{
  "n_layer": 12,
  "rope_fraction": 1.0,
  "bias": "none",
  "parallel_block": false,
  "init_std_down": 0.0297,
  "optimizer": "adamw",
  "lr": 0.00549,
  "lr_head": 0.00744,
  "warmup_steps": 374,
  "train_tokens": 252800000,
  "dataset": "wikipedia_en"
}
Each number is 128 + 24 x the weight over the matrix's rms, rounded and kept within 0 to 255. Layers, rows and columns count from 0. Numbers have three digits each.

# layer 9 MLP down (transposed), 320x128, rms 0.14, rows 67-103, columns 0-127
134111102132123138137138150145105112143179156119140112140095109105113150140114140145148041120122108110140115118109113100113140183126112123133077156143093115095146134140143102123152149142158119142128096118111157139179152105121097145134146141159137159130126112128150143119160113136140127130124141114134129112124105144038148142107121134125136107124159097099136175124139162151134132220111
105162106076138164159136119088172146129150070118162139144145147105130152121135102117121172166150148122132134145126085150161165133160122121139142128139122159144148175123137107087103140146150100126125162167114111111144098147137085127137108127095094134135104112118131129098115172153145153121145115136136092129133162125180106118144141159134117108098141153139150159155149137102115109091101
142130135130125114144083126133147105148134125136133133143137130130140140158157089130161096123111098109088154132185112134122110119164141129146120114140139124129152180130121127158165130156097117145118126119132119151120162089140122130155124129126139148152146153111144088131182106092078108106174150119111139104133118112098097148106142132127108121098099104088124135111106135132111142172129
150158107138099100105153102137156161158158116141146107132124122153189090167155152128173126105094096086136117129103134100138124124135123170128131118151143112110125132100115132131148083091137131105120106157090160140103123121138094131127116162116123116087093095100161159134158165145155151133136138133128130116089137086070111093129137118106081091098151130128135143148106109124139138107148
131123197125101110124161116095104135114125119156148118111122139141104111121138119115136062088141171121117165153162149146100140102139130138137125182115089100090133127079102174157114119150159145144139096085146151161155156129125145139147137144165136145095193100166125107110135109176130190183143124114141167115170175110088084108127140129157120114088125132105127136148165121083157148126127
123150129128123126096147148115148078128111163164138117129113161149137100101137134165138106133121121125158110124181119135112107140100114103174096160115129127132116144114159147128115110114111121134108123145143107141156168104149123163134144110118076115088169137123145140156092154159117117116154139155172129115130157128139130133114094142058121143129098140105127103135138124128136140170108
172107149146142127115151150117156157168095158144095136123142143096169153129099137105142128101105124158126126109143099128153141128169133115126091113127111106128148165138144094150129158094162135112129138124120159139155102120108149146118156112113144117100128132131097117137122085145129143089096136110132110108156128140035117133067098135148118101104071160098128104144153111104145108085070
138118101154137171120132124142144149043125072152124136114123107077140141138163088122135177123147123100130143154132132132140112129179157149121177118133123115090123125112147102100153107102099132169137138129116149101161132137153172112107145113127128101165120164151158128119105113144154161127126153143111134159128118144238130122144148142148099133119126114156133121120096135130125126127115
088117119107126128085122168151130121121122133108140135083158185163164142195108129083103094139098152103134106174145091104159132103123159152162112128124140110141114152055146124112160146163125105063115127115123143103103109150153107110171111114161127144098132137148071114125121138108123133110093117151134128116149133109020169157101113120123146089102139160110144155116135136154094128169146
142124133149162110151098154133172145139107134169111059143132106127149112106117140148141100108106118145132119117146149144140128113080180087106139110155076112111106127166175124109150080108133154074110133137125126120158155126130102164128130175114112132093105136169166112160115098080111160151134167146128136148138098163137151145123110128137127118127135100129125133176122146124155103149114
079142117113125127150146123176154155073144117087158144141123136173101120132148144132132126145126091150132139135118156130085116110110122097104127134121145102108112119127096149127140119141089150120120130133137124102095126155130125130147083168130129130162120163120126122117110171130122119120132128140129121113089119116065157129190132147114143134104173109147129164109131147132132110197144
129137154064077120107096139133124109132136057133107085142133104139129134156120106109088136124136131120154135094117128112086129134122126116178146114113210187124141089183134169163150146140126115103108106135128111107137155111123093095091102129102140133135145107086138114102116159131134150124126125107114110160154146128091153102123140106134124162139107173137129177141131129106120103151103
145154065112126176142110156116099109147121103131090137106097135125105143118083130143111176091140142097107128101139123142142140147193102127096104108163115116139149132132118113089127151117092157150124150117126130106093117094119115160115160104142099119102134129118131136077109132133082179104137132177133135136084114175070176149111150117136139113088131137160123150159117115079144133061125
174101132145146128130121159099134158097117117109122151150146113098122097139147126107111106150125120135091114171123159106123090134164126082138131145134109149139120096107130178151142162103107083133047146133137106148182134123158134142121158132159105117091122129119164104133161107121176099145137112120115109105149088116133137156189187123159106116118164075063126156117145134130145127146125
123096153122143131136159094124099101137172115105110089149095091096121137060112111107109086156138116127122142144133136125136133116121104074088133154122160158124148071066148143130130099135126132118155118089165150158148185127112117192129154126109106174151130165154149135127162160146129105153117091137144133127085167146101130160134132095094127068121129117119121192114157160141160163160125
130121137147155150124150147135166131136134142159107094120122116098144130099156119130092117116124152095135135149081122075137119134130140093160118135099128146121146087131132160084106166162140119143100155171105138161120132147132123120119118095132122075186082145160151145115116130142155103145142182080145086125118124114137105161130104136113137108129134159129153140128107136149118108128164
105117126190157137113135080125094098082140144134136128106085123142183102119111135106118147168120127143105128176118124204162106154136147127107127116131118144139140137134129119125130163168102130095106100134114135108129113121149121147136131140143126117159182110131113164164114107103148124110095137129102095102097121132051159147119114122112121136140132137130133134149083123132103125107167
144126128130129135117100106156159169219141140152142162144120153127124121155130133149126109123132151131115113160155118121154122135140131115120108138114129137109086136121124142150142136143169094096123150123119142135105126135124116129144123130123148126135148116114122114121095152104087111157139109136122106115151103111064109114124126163155108085128131122143105149143109159128117126214108
126140114122144165108131146108095110198112116149094145153163162133152146130114105121134092104101105108135127092083090147113155142139108145139119143131141113165100116156157139155146126140073108131135114087119129078166090145135106158150150142112135112145079116104124120142124123163139091175086126151152130144089126151088127125190118165102102108104126121154116151127144128127125133099134
135114097091186104123142110151125138084096107184130167105135101151127122129123126131111081113148125135134151114112154117102159069154128117121118121141174131156138135111108104141143109157151106108121146165137116156102126078156081130100144091087093085086129122121134132106122113144122128164128115110106096138110150132116142161094150114097141149135163158176089133132138156140086104127115
124149149096160137113152137131153128170120099157102104129105091122136130145116133145152110110103082149081132162141170144149098106138114127163104172127103161138082145121142116160125093129097134169170137092116106111088139120116112141136158114125128141115202122145116135123065134128139121162114144143118096133148122152116102127119105127141146147129140107121097134147124127120134135099139
148127140142131084133163115215189097127077117164154146155085151084158119127085064152138122115136137096152166147133125125180225139103135092136091132135174137125117114145056106132136129111180115140141125110121118172113176106108131137130103183113093120116132119123157169130118158133134119142174137138130113101125094121170112126141106109113135120125134136115138120131073154124101103122125
118126101122103149115115118158075109118141115188120116139156147114110148093140129094143239129158108110159100163137138142111101103108121141134137141169119110129125097139140105135173112113156106143132130117142139109121125101141113145115157172166158122111108169098126097141118120125116092110133127125111156130134131127123150146203175130104116124113120109084142098135166129099125129096093
134122148122106085124138120087151101104121118131135109094125135152140134123117108145167086120147129154161158120131113152113164102133161132102153131154135129181086167113097169134124149116110151157137108156132123143064112136110161105097121137129185143112118101148133103138148133128115105140153118167102106086128134124096145116177126099109154183138059136184105153134153151164124147110137
140133131168113102118104094157151140185101138119172098157143097101150126085092135105146128132152109115146126091126167124136160168117095111133133154139124080128140153094129118157151167124121154129104055127119111000117137123179112156144155159130085103095146136121152116139185157098143141134129134141108140103111116167073140156137121117111114100127090143222148112146123106141146153167154
148103135125148133167119148152163106121067107141136143112123107098131083093135118128154093103096133134136125136113165095132080136162102099134114126150123107178137112117140141128130123136142133127142140121126115065089149138105117135104137157123131118112105147144127098125056117172092106137094127145136102107118095112020159124118145160152096152125142113169152147142183104094154121096110
091126131118135125125131136169127139156091068156138124131120105117088117128134156102100091157126120151120112123126163139115105100128135096092124131137138144125115098100152136182118159127127110129144146094154136125106138129167113166113126116160120080142168100122081129143129110080140125130148141125134111140135111135167107157123148120123151164124200106073117127155158126127128142143110
176127172134104144157090135087100094147124130116150156129114148110120132139158092165127178139102150158116106200119144148147163138144107080077091135122147148070176138133170129151146124114185112105128145102123110157101166086116123141127130109102128118140116140107110164132126089137106130149125075128094126116123145116196068093106130168145111118115109131124129142123175126094118177119103
115140121090104130143182135117142138105146093137138149142114142055151127141134125117127155126069107139125138156125159128144133157133146130126115138100120149121129126141147107126138095108101116089134123117133158108129143092088156130147161125151134143131166141111147089097116124180133136179152133171154122124070133167125118135125103123146101089143134110119144126167138158149145126128150
127104084102106085108121111098128134087152153105114117125107128118101140100126144085121119115134099117134087140160129132135115145126211126125106148111130128144123132088083137157155126119104146144138137154152104091118120098142161156131114127088139117076179153091170149154140129123130161151186163101152167128142131158101097121119134136148118117125097141119135173151099164137126133095151
132118127168125149140132087150119186144179117092121153118150135113102137118129121109146184131125149154111159141098187119081122113090125144121122083157123132103173114161115112136116121148130180154123148160153154104111123135135163105085121139139155143111124128112135121094154120104115118165169168094167116121104140095137115110173133149095092104145104122099100115066094124111119132134120
112145120134131146161126147129122107099155091128098110137086137143128143123141065124140168143153147138112113143070121124102141099141110146082120124143136155089163140158075164140141146131140162125136145149129139137103096140112134069126078126146172135103103104128158147140135127125175134148117123082156124108123142164122073156132115134123102129139120146164111096175121124130101077041143
150148111114109124155152147131102133138140101112122085107114110132139156130100118139129151094159100128139124140109137116099100131082123136183087118123155144129116122091119146103111146100094125126117138107115199081090150122148084135138163172121145156140081122126113116120129150147115074092106132121135123126130172114143146108156164136138138129133154145121084172108110138099058163105106
172142168150123078105132095139128126114110129112164158117141078120157099156167122107155146131164117157163135126108127114147138147190150121106135136147120108118141146142110122138122147081135132099156129117129085153145107171131149095113177183129149109091134150132126134113142140121115147118085132100116127117140132102152098159105119123162129121153105105068152102120117115132123141186149
156153153136146117121086138123068145129082146115108152115147081121112141151144129110101072155085141149106111144136113138128164110154108104153126128126166118148126149076149142153125152109128117151141126104136143093117139123140143098160119120145115129169129137125139144086113129121115088088126149141123144097120139107053140073094113119169121081116118128100127112138124139144121150157128
126099171116115131120126159138141122109147132110190133155105156167150103110130153163120134149118098149113157109130157142117153142100110106134107104124131130125114083139120174181164100137104107104074132097156120200078148110115154152144088118147117134168164114098142154155120142092158099144128094123146138147136093144169105104142116147136126133165190095099105119103112129169143123170156
147114117122135162115111121108105134090097107160125103172121136144139131114182115131111168153119124160139114134159094127125142124125117175154110098129113091092096100119124129128109139124134136168130114147104139176145114121168133108139152131078113110118109095165102148121154133108115124124157111166114111164106190143063100117127144108120123140100148136177107134106100135109111090164095
# layer 9 MLP gate, 320x128, rms 0.144, rows 68-103, columns 0-127
134117117082107147129109101119135131119126092147166112136132141096128167131094134148127120113109178150154097157106166136152105130126125162152119090155153122141188155161153133107129106120123100173066179173132110113126145144105121122140141093128116154139092114106104100076150139128111137151136112114114141154133167165137129146114117157116105089108063130103105120141143152132127100123133
148103140086128160124114147109144157147137143111111094125130147117151137157147141091088157151117122088153129121105132125133157139101139132112178084132173138100067167127097125123136107121111112158130214108138129135119128141158126162132125140136132122110141107121100115156122133134136148154124132097151136116107158134142122109145106160109133149134121118111113136122100080157148096130141
160106086090144111108082122133102149122174155132091106132137118180094125150112136139107136119120132120121156145162107106150121138138136130168128142094156145089165116095138132163108149154136113168132146102101144129133099097147120136126130116144132119150128133124114102113122122071162130149068130095139143157123172111151111092146102141135160118134160132130133129162106151129166142099142
095156102100161174126145119149117149117161105121128087147108103181116105108067147120106156124124112109187156121160178116105120150122122125132117099180115171163126109116131160125135135104090114181119130179106156150141160145126162086142098151121134142119145150121175118113146133124100144148116154124159156158124154148187148092141102135133150125157123142133146129109064113121153154110133
113098122116123113114130109125137136109136149087136109148126162145085127126141157153143150099142121137063165109126146151156151142115152083093101104179147190150128129127125137121127138117137098118142104138155161116106137128117127156113123114127115127073104087113135139133144144092084108130132101119153086161106131121125164098112114157096118110098145108117124137141115107129127145138123
066145089099110178189137133190121100150170136114200127152116149148104109079081121183100152180185085089150156131143160142094108179071112163164142122164105183144112072154156185131143084151100118124110114105170114102091111168172145139125072114132125107130102125094123150106111155123137093126135149128122138155093132151144174145236143138118177155119173049149125163104125120131150099149131
081145135127115129159113128114107157125114136145148150142148106130127100116114103109082119101137088125137144113092142081121141125142177179128117087084117124097136123150160144128133159116142092116146149110127114134161103122116137132111130150101133101111110167107134110101149113135150140124149147114158178125120154141139117093071147089169152159112141091082128124133118104102116138110122
146142142136129123155144151126129073130119101145105121095152117136113114117172111112189161144114134078131093160127164110135139155140132125141088130120200110152163167108147102157150150127146141158078107186148115139173126119157143112150132112090111109175051141082105096084139136172090130103130137113076144116103180140132129118142096126154124156149115129125126122160097146138109108121071
127111083125174066126101111156127085131110143147119153126125110100156110108160156124160130166133107124087084141122142147166164120125089127122171083127143120138128112124159148124158193119123133130139134135131139148160133122143117120156109114136133122162121118147141132125140131118101135101146109148123109190140116114123155117126139128130146136151120107127196147148142139158112114123139
131130130136131186120134118112077122113122145152129115121115116089102142160111157138132136158090142075101110113171114110132112129111121118149132127157100097140155147114138118133129136122133128128145202116101161124114155132141089120136146118139119152123138124109107101119119104118156131145140139138103080148131128137100092155083135108101115137116108158095113114144148135107127114155151
115133114159133167160130083131119116132104150092129107098146149142137117137168139138124141147156109137127109130130140106062077146151134134096128126157108089157093115100127097102127150117138138109121144181149147135127108143109145169152162155130137126122168148162117125130159137137098133129094113138136151111166135134141105094127105147134144094148123114133123175125117133120137106110109
113122119107065151138141155152090131128157169159114100103151128084147104106133092103112140160103132126134125160151160059132181146130128120127138157134145113134155116119101095100136120143120129091141171088138119118136108106112125160133124127138107142147139075102097120092102118166147147170094122132135137153095110157187130119113072107149133144137104136083154088118142091103138135144126
102139119133100117107119140126125114076133118103153123082153184151152119126111133138137124139114141153121094186092103132110142161100115108138123119149124111126129110123158126140117133106094127135108115115140121131134118106148127142126125155157145127094124132102116141172146152107143086173147096108112110155151120115160094141133124118096119138100132081144110187103130118115128107095105
105105114130135148179095171139076142144139114088156114120148104192100103138105132136133151089111159102138106117121109111134117116159135151169141175090095090169132145084150195169108110112126146127172114110102132125130058172089168067156138161100120090115147119144101125116116105144134154116137169133139150123124105130189188065149155082120144136115117163090165131174120090168144160137137
129130118161125116144127144164116113085140111089136117128139105110151158131150108098151149179131156125097100128117129119132147135092107110157145143143108130158119106121157125110123133163115105110118151131134112144133110118127109106124132132113156112125074133146147078151116121138066184092192095142107121110147114125136110170135147104144185159096140086105164134145162164119131120145141
125162119123119131168123130089092143089122109129100128118114076110128144142144084147120118153121159130104156137127122139139138156123141116139129108179163112170101114155105136103151076147141112135138125093100152134149087148161164123116078120163134169099155096123141153135145170124132110141084152140095121150118152138126107124113091130155128134131117145125151155136112134125117126106109
149142201146123161164097116118136134147110123127141115185121140153117099121138114132161111129143153092169104127133093110155149146130084133132082127161154115111137122151105110128135108127172166101128131149134124141104162148143153144172100121116152103120135114152158067153101155138084098120100145136122163126135131149111108110122107103092103116097129109174111183099098129148134125135144
105102119138152136154102143162169133114173132102171115144148125127143100096124105124107133144137139150136111124150155128147097137112120137103118152184128142129102171113128139098164139123147106119124141114143185113131142120116166095140082119148098103099151104155120139100118171130124134101155104119115142168080092133112178117162112098136126116130140079145145156113121098094146140121147
101145198145112149127100103096148118131106080110161093145179155129138115106134115113185130142143142129147146139120145130159126159164158145132092122153134136096098117147119114135128119112132108161121136120139124157091100101108101115154112144159108139121147149088170082112096131184106120167151133137160109145138121153156118104143168124127126101138140104091115151166074177148115140116157
133137116150132127084096162145111124156124118168143109142131125138149103135124121078146145132133136148140095135129122114116152123118153133159158120080113095098145144115159103151141138160107116124119087118110128103109145107139135103084103184089123112139150110093142117147101136165168180138112157136164170101142114149136144132129094126086095149122120148107105108113124117135169121139120
076123138153130093130131123128128131152149117122138075106108149142126109095110152132149152184122117150154111128132117088132096125182144111116096173126155118120076102088155122119130107123184106111164123120122191180140114123142129095102110170104104102150113117126178117132100111169135161122127161127134138118121164157155130093144122092135126123126161151085126141169077087082168140087092
154145131122097178127143190079100143134094112123128103093139092152167087130121142098120108127070135082127163127109147098152108148126132155131118136143162123141135082133128144162159150113091144172132116100112134157076093148142156129139135129180175153106127153131120125094119112125111152138108099136111192140113140153147123156123137145124122156147119079153093176109133151121138144123156
109109128084168149180097161103086138126107147120104161146189162123155125103124150126120123109130122134128133132131155153163116126118117124156120096181142161120122092132143171185131136097142118172123078124124098149148109133173170119129154117083104094129108083126156117164118165111124098146116157152119121147110136159144163110171096139133128105143141072168146158085159111099103122110111
099136163098116134165088123171144135170089166116135102114133132099121099120090129138131103126148183107128074159171129073142115114104113129115087113148142096123122121092158105092149137158105091120127111086138094127140108105185160138158104142093097101128133132075171115086152155141105110176125139136081147125069092180138131106130107153090140162042082127133171114126116146091146136128116
116093130071150107118127116130159163120159142106139080120129147151135127146147117108110116101150150105148128114111141133131114139088184121119135144100128116101102151138135157135104143141113093111131115101110143160157180149163138156152083111148137078132137109136121145156098150118162125067150128132107132128091138164131113132124112136106144139120097110136151119131110100160156100117133
118129143140145135117137143160114107123166124116152133169132132137123141177111133120134141135134153129139162092139134138111113157126138167177125074164124164115144182082082106156143131146124158119121108125120109124121114157136109088158130153108154106128128154137120115112127107131156155156113142116137139166120151140142098114173162148113092101161143116128171157164126130159131132081079
128129167151140137101161136119116114153116126138127099146115125133061101158138142153101141158129126147127128113146176112110133162154121188126116153134123102145113145116113148144133171101130091138158157144094142144138114154123143066149102140128127084061096135162127081134101148129113150121106147133154135103154185137146150122123159128111138139111160107121111148167105109110133132110173
121130088112128154142131120152117102172123147100137129143117154135114140119111121130143131107128108146115120129121105117118148166103127108144111108153145162089120141081121175152159158146139110136153151085141148137136102104134101104146144072164125092126130103130089177132084088120091163106127129120114136155119124123149158110133138105126138136093173069133153113107111113110114113039058
132140139096095150118126147141134087161081103092123099146108115137120152088148168156159148142154125128124134104145088136140109119157120124144147109133096128137101082130156111132129107150094144100115171120122124172099131126110123133153141140119075122117156134134146154132159133120138140124118136152149116135169126097158143176105097114122145102099145115108113149122122139088137133093125
099136156119146106110099132141159135155120145109153155162108138177135141075100140109121129132124120125132100094132127115129144160097097136182178113082121109105147123104159147108116109132123095127118131100116119127118115120147212117127110095137133112154135144123138121116131138133114148123182114145118161138089118131148136154141152122169136139151104137142197131152090141145134109107129
136134119164106108131143156134123142105145139107144102161089136085093159112111134175164109163119098103117103118112114133101139147177109154140102148141125122074175119105156086083103159140154116154124181125122152148101118140120117080147150162062146120098121142122130113126135082125121161152111155170139123121160172109157109145111117091139171160113104104114140129134107109095126135077152
082148145094122140095108143146152154095093127108186145114136098145123144124084142123129117113156136103105127109130123146107155125153124105087142115145155143091085110104142135191113126159120115149126151088139115118159126154109174140132121124115150183132148109116165092139125117138156153173125120130157105152103172166132147101122133101110100114162142134107181155167117121135134090114117
119097105109148160119147190125081134140125137120104102145115124103112139122143151151103142093106135112151135146161149083129103135168121117160165110110142119137156102126103143134130122127131130114092147108130166137162128108125146157147095119139081181084122085153168128145119156097111127139107153138181142146098115130150130105086074145126108172081097104127117159199110176079142137084099
114149173112139142124094117127156115120087156137117143136118114136128109167130114156127133083128159131113118131123174120113106166170153143122071141101137107099129086115156087114098104109112149081110159123148142157142157139089138145085132120112154142114129117144130119149129133171117113120119103136139191121119129100130095117087108085116145095136130143119170105132051104146117103111104
105117102145095157163118145145138126137111112114165143144131096122123097123097129120132127140113152116158130131141154105094111158101077131155145141149141144118108107125119119087131099102112135151122154081125140133137139124160156121133087112106125119155105170109141061101101127122148136134119159136088160137098150137127142131162130107125174138120106137128161178090087084132127155154173
090086157122117124129129143135142146152114112129152110109134165142132110117099163128156142094127155151104135131128084094117156140164192122116122134108141135139116136151130139122154106144093070130119191124106157111170121141119115102123115103163091103124109124117152099118049119144106148137154135115142124135143160129109107093100150126122098103147126142126193117143098129145135143149117
# layer 9 MLP up, 320x128, rms 0.143, rows 68-103, columns 0-127
134101126137119171107102157101112131113116134109090118157066121102150108128126158128122112149183132127159139123151152124147134141111098157127088093163121095126124136120131155099135153042129155142138123119115134143132113149118101128124153100150144123091141158109144136176121113123136112085119150174097147136140117119121151129137078137083174100167169144132106114130139133142099165123174
123147157125120154127135171101147183120111118144057125093106133153126156163101113107124110127146123120134192116099111136135125152108135117127160114125123156108137104127110127120104133131103095180089117135150125120132135152145127119122087153150106124111162136112112114121140141146134162116073127124116119102134136122112119162132074170153132158153145115135146148114135090125151124126145
088109126141146152143132174114167115127099127158123138145132138108098159128134088105116124139133108128115103095121137124096129176097139136125118105157128095108118120157087117125110107132133156126108115099156146128104147132120152152145095164089112135100150108111108150135127107145132101125143173122125143168143125140145123125125131162141127155048135136157131163145165088144124092111123
150155133124074127116149144128149101144112128128157135126181161148123106174132118138122153132128146118095161162129196110134122107132171136103140084110155113142116110143122111069145108137110070101091155138101139091122148106132143139158133099132099169091107137100107136141063190150149114130199104157142085124116148136117148128133169126147110137082123151142139152125104163120179140137131
121130141130122145121151097137098141150133143134104166145120097158116173170114142098154133110150108137118123138117114140141147147164112126091125098133151145104145127118139163111139132101126109155155164135123149154129145131137085112093137102106186102131093137133124146111155135129073173112136101107080104123148143106135131124143163139144093150139101109081095101163124119140130127149117
102137107131106148157104123139080127136189154130137125154127128156139120148125114140108106170129141092146169109136159120131127132125138126121150158167115159165153105112139112119136141177084107133157136142113089155127121182153134078150084105172162165104128119130186155122104115086124111116100130149117132081116162127135113129166126120137148142149123118134163136123093174111140177123138
139093085127151125119090113130102140144171153104120124102092148157141158183157109140122120143140115135125160141130151129101136125129072134136124097121142142117110122126095133119143128154091143157167128149131109100098111118129105104123127158118106142086128105083174146107112087141152146142097117152160111150120152072153128143106111078144125099141109132159098147114152130128134119088088
081119097126125087191096159171131115129132119099120144142172160131077117114182110142103131152143134137099143126134147143128108119084188165139138129107144153154148098090148117097110101144100163142164123132157142124090141104163132102121106096115161121122095125133131148149138141106094136125124086126095141159108122147136117106128131131183092139072157137114142200108115150142141145102101
144136120120102154152142108168136109126158127131146101089135123142174104168144148146141119128115138104146113161128149113140121098171100116132110132132102127166131120131160116078140166104160106122189097143168148145149133119152109122154142179125130138136091136091161142076109154154119130089086135105141074127162095131147130138165124139096166155120126158122150111107136149100132124139150
161115134168133127129135151084143088168100136153101139134159160114154163164104103129136132113094114131103106140129110097120144115163160135142073121105130125149126124101117129151117119103150137101149143130137134120135122097140125116145146121070153104116141121096128058119127080130121127134128138140091096178125128165136117134097122110132113080133107144086100121142159098101128128129129
119109138152129146133141117138169130128146133134096158123128105107093125117144150108113109129095150101099103109158128099143119127148150141112087165134145131089163156106091118135149113114178140135139120116125112103150144117120148152086081144118132128161143150135133144129071148162097135094147157115130125131134155124118128101084160050116123159186114177160155104124138162072154092126133
146140101133112129164123115149139117104113139098088128120123149146134158130152095199156127151142137151153105137133168128104145147132139128155113119139126113123183162099089126147114131091128091119083114130122152126104190143123132124153101058067086142124124139087125176130087160143135158139150146103180110144135091145112127118088107118108141076107137152135153129093119166111126120122158
120165161116080140119132110171113134137149122059151128103173193117162120109162117141111135146131125157138103113171137132159144121152128138135119109103125082141132120081133130130129108111044103139142203144131162125117153122113140166119116147105132135101117146147133101110148107149131117134140105138131126073152120122137088159126133144132124125125150077097168160140082135116126123125137
119140100127181127088165125125100177124149137140142121075113100151123128137119068138169131118167167111091169170150174148125117149136120099159125155158142102144118126110160150143088100126117122115110111099121114105127095154098123122141078148104155142168181109160091081145154138143113148147138131156132113145130166098133170160124096072102143088144163140145080162111122134184157135100149
118104121122121125074178106133150136101125079090117066133153112147126120085082120134107110131124089121111141134104102115129160120107163140082155130142087158135153148119081102141139108102141089131137151103131134126150135132146085128167139108159154099086134150142115108116071148107081166110107140135117136143136137149098093149124138101135132157147100134142141123117144154109146114123142
131116102103146075171094110146118084127138123113115125124093129117149080105127105115127131151112164129111140180101125138115115144162124130129129145125099125132144146128138135133124130182179096162161128087078152079157088125148142097124122130138146104134140133144141118159153101112123088099111147149022117153112111153113134146137096109110131143128134144154115107110139074138102149119115
108182144118119158132123141103098137161116126135115152155151100177115090130133125131134096141135122127158088116133106091117092110104133106152130172120139112102113129115092127098138113115118131148112111124107164143108137120150108110157132135137147152126131153154164117163093157071153134084146118146177110147079099130130121072132137115118154151149131111142138126128119158092131135140099
174087176171128120120115131133134104096101129168108128116136119083146126137106107129096117139133162147130117128135138125155091123173175139089102112109081116142149145092133140106108123128163134155134173162079175134130113135126121114140171098096121118112155131125136099143149122122123145090129152146091122134113104115125143108066134082150118151123094126111125131091126116119119123123163
097168133144132140130102122129145079103141108178111130122102117139138123124145135144106137131167159116141163108138099134125124105197138140113110101153132116141106133129146156149105094129159135122111109169087108126130143062164136102123199147089102166144159108134125134126085160140126101128215108158164114127134139166134115131128131136162100126177100169128121103117147130111144116144151
116091152112129112116090162123090107142143141101147137165104129159120125111163080135144127153125117147123158133109130148148139124156206150153121107092135163132149129093134115147111094174105122114108114132133105138118139132129146116121065143124129129135134123160124160112151138136146141059151123104142116107105120128127155134122117142099160160080124106150124140109107153148101125103108
089134101100150129159104123106132132132095109138157130120161124113159109093132134175142134176144116181109059110114104112142135177100142095163118114141107120147104153125130139150124106092130141142086127167121164134159152128115140121126124137163099108108138102130135117115153147140138131122148178128137094140100127128097102101081132070152127142109167158123116152164111146149104134097156
117101141113115107099096110183081130098136105111158158118093075166110177108084117156108122138164164116147130165151118137129151101145166178102125121131099087110117150088134143099120141123118111148121143123128127168139151094137129096116108159182117103160110115152161087138111122123123126110134124115126122100171125101167129139132151112119110146135109127095138133112116111108095103091126
113086105114136128133099124110134173124083086170106121132138110129118135109153133168153153081081157141127140139132145113094148117159160140144122126147069120134132138173113170125114141098142106173111116104153163141120135118088093165159103087126159132114118091122128158088136150104116129108158129114124108127131107130116108113104079084164145096101109122122211146125160096101169096132135
128102159174161120136095114168147086109085121112129075168087124121145092075078117133095098105203182118183125112141165124159118090126097134125147138101095130079126147124186119113116168099103102149143058096111130107141088124179149159158126145136117125104178151092188132055174163125109159141115106162099164157096157197131175118162117084127174137088114175150201134098141163149181054133174
117099143110109119135128141118165125106091118117118100124100088155118101141142124118127105134083161096149105138069116128182096137144110134101126162096126145113101111156198126127118142146156106102145082164095151089098131135148118148123160121141139110104158157087137122126147138101128112106101146128152148121147150162105137127106160109108118114144144151132128089090142090128144153152148
130140139113103108136130140135132110113062130104131113116110126147126154145133113123144126114075152125166141105134100128119128104129099133150110124094143098111108120158125086135111119108086147142178105146140117145126119155162137166148117153104081140134161126150119088116158126160158118156140155145172119117162132124143102123083155155128129123141112133118153173158123110150144110112106
103143125126133146121122116139136091126167164110114176118077187174163103141139124115108113126159179103168118138129113153115140110165123156135090177068097073132157149114132123098150125144090093085165124152156128097084146141106087131113102121115139155114163109073097177098070082127128105134105144119123117147146115131124123099122157145108099100114145153131105122161144069124154123140121
121146159145155128158118125108180134147126157130106100114152112153095124125071147151107132110151113119111109099148150119101143138146098098118147107160138067104100124154101135151105157104122118163116123114134121113094160126117107137159115110119110133116108110118060131162109093129104125121126139108158116127113086152138129074091137120116161127093156101100126127065118109125120100138131
159129144107137106140163117085101122133124161159118072112137129121108148153126151072128132086104129124157137118092127118120150122122180124116130153110117144102128147113150115141177104094095145158125094139155107127112129145152136144129125117158105097169152098105158106073079111130161114084124125143119135132130163128147111093075182122118079141126133136084127121138101168120106135137136
161104128138111155137160129098117124131156141126116122100175136141116154187150109196114115143189135149139138097082158150108166149127132146084123114136153105200145182183143157130134125168096146083152105082137139146160155171131101068098131142081137134108089137131121112181156134121129111113080139080124137092136127066133101139137131124104124138129151119114094142126115120124158121141144
135174171098146081158128152176139135124126157152163135156129124177134098135100156148119102080100081103071111124107106099145169157151179128157119114118094159113140168132089152135134156135129111144132148154142128135083112148139121142111112091112124124132120152160115115118107158149134110091114161133105130144132097157120113113140135096130117108131130190135123176138116117099125118131145
104155165119124118125115114119130104104135120139148137170163106109159141171135116129132122092108140122164115128110117146143148080124114125098157142098152068105097172154132101128145123137150128109126138148113140138116164123130114132118139113157090119138188167131138128155153155047146117130106124137135126131148158151127197116148107140112088121109139130134140145138122120144176106117149
146134142098129122141132125150135136127181134129152115096114158129190127144146105215119119149111148139176136141100135140121060156122105117102105107129099160109090123159144101136141151113118178144129101132117155133108139142154166161172144115146134142150154130154167134143165123146118122101080130129113105101136140118127151149122110116089100080118131126129153141106153112134129113129140
116145146091136121121139121134187198118102127117146123175127117150110116104103114142112113146094133124133130163105131161179127112121134124087121123119147112114123097092123141111111089057081123100091105099141125120106144105150126136157161114148138137150117151104151123118074106152142125101170129125159149136144118099131104116130123141154129111147166136104153114109101111105085124154125
107121142094145103106173108119143132152136142111135112066143193161153108104048129137146150108129082166115121163135115137115169166126141110145101142095136114104098081119149102170121096146127130097106105117157136086116119089141167149146103147171114113128117145134088176119119117162100085126194159141128140113093102114150150100143110140094111121120135135112134114111160135133110128141149
116169148122110120101127133123108131172089117120082149135117107110092086143114164124113122142147145126122136139075096112097091134141204098141123114129130119121146136134120144153126093107073143102146148167105150134075109068136156099102133108166142124113147128088173130129106151118166141134105141117130118139146117120136135148138104153100116107126146127138133159114130134177086156133135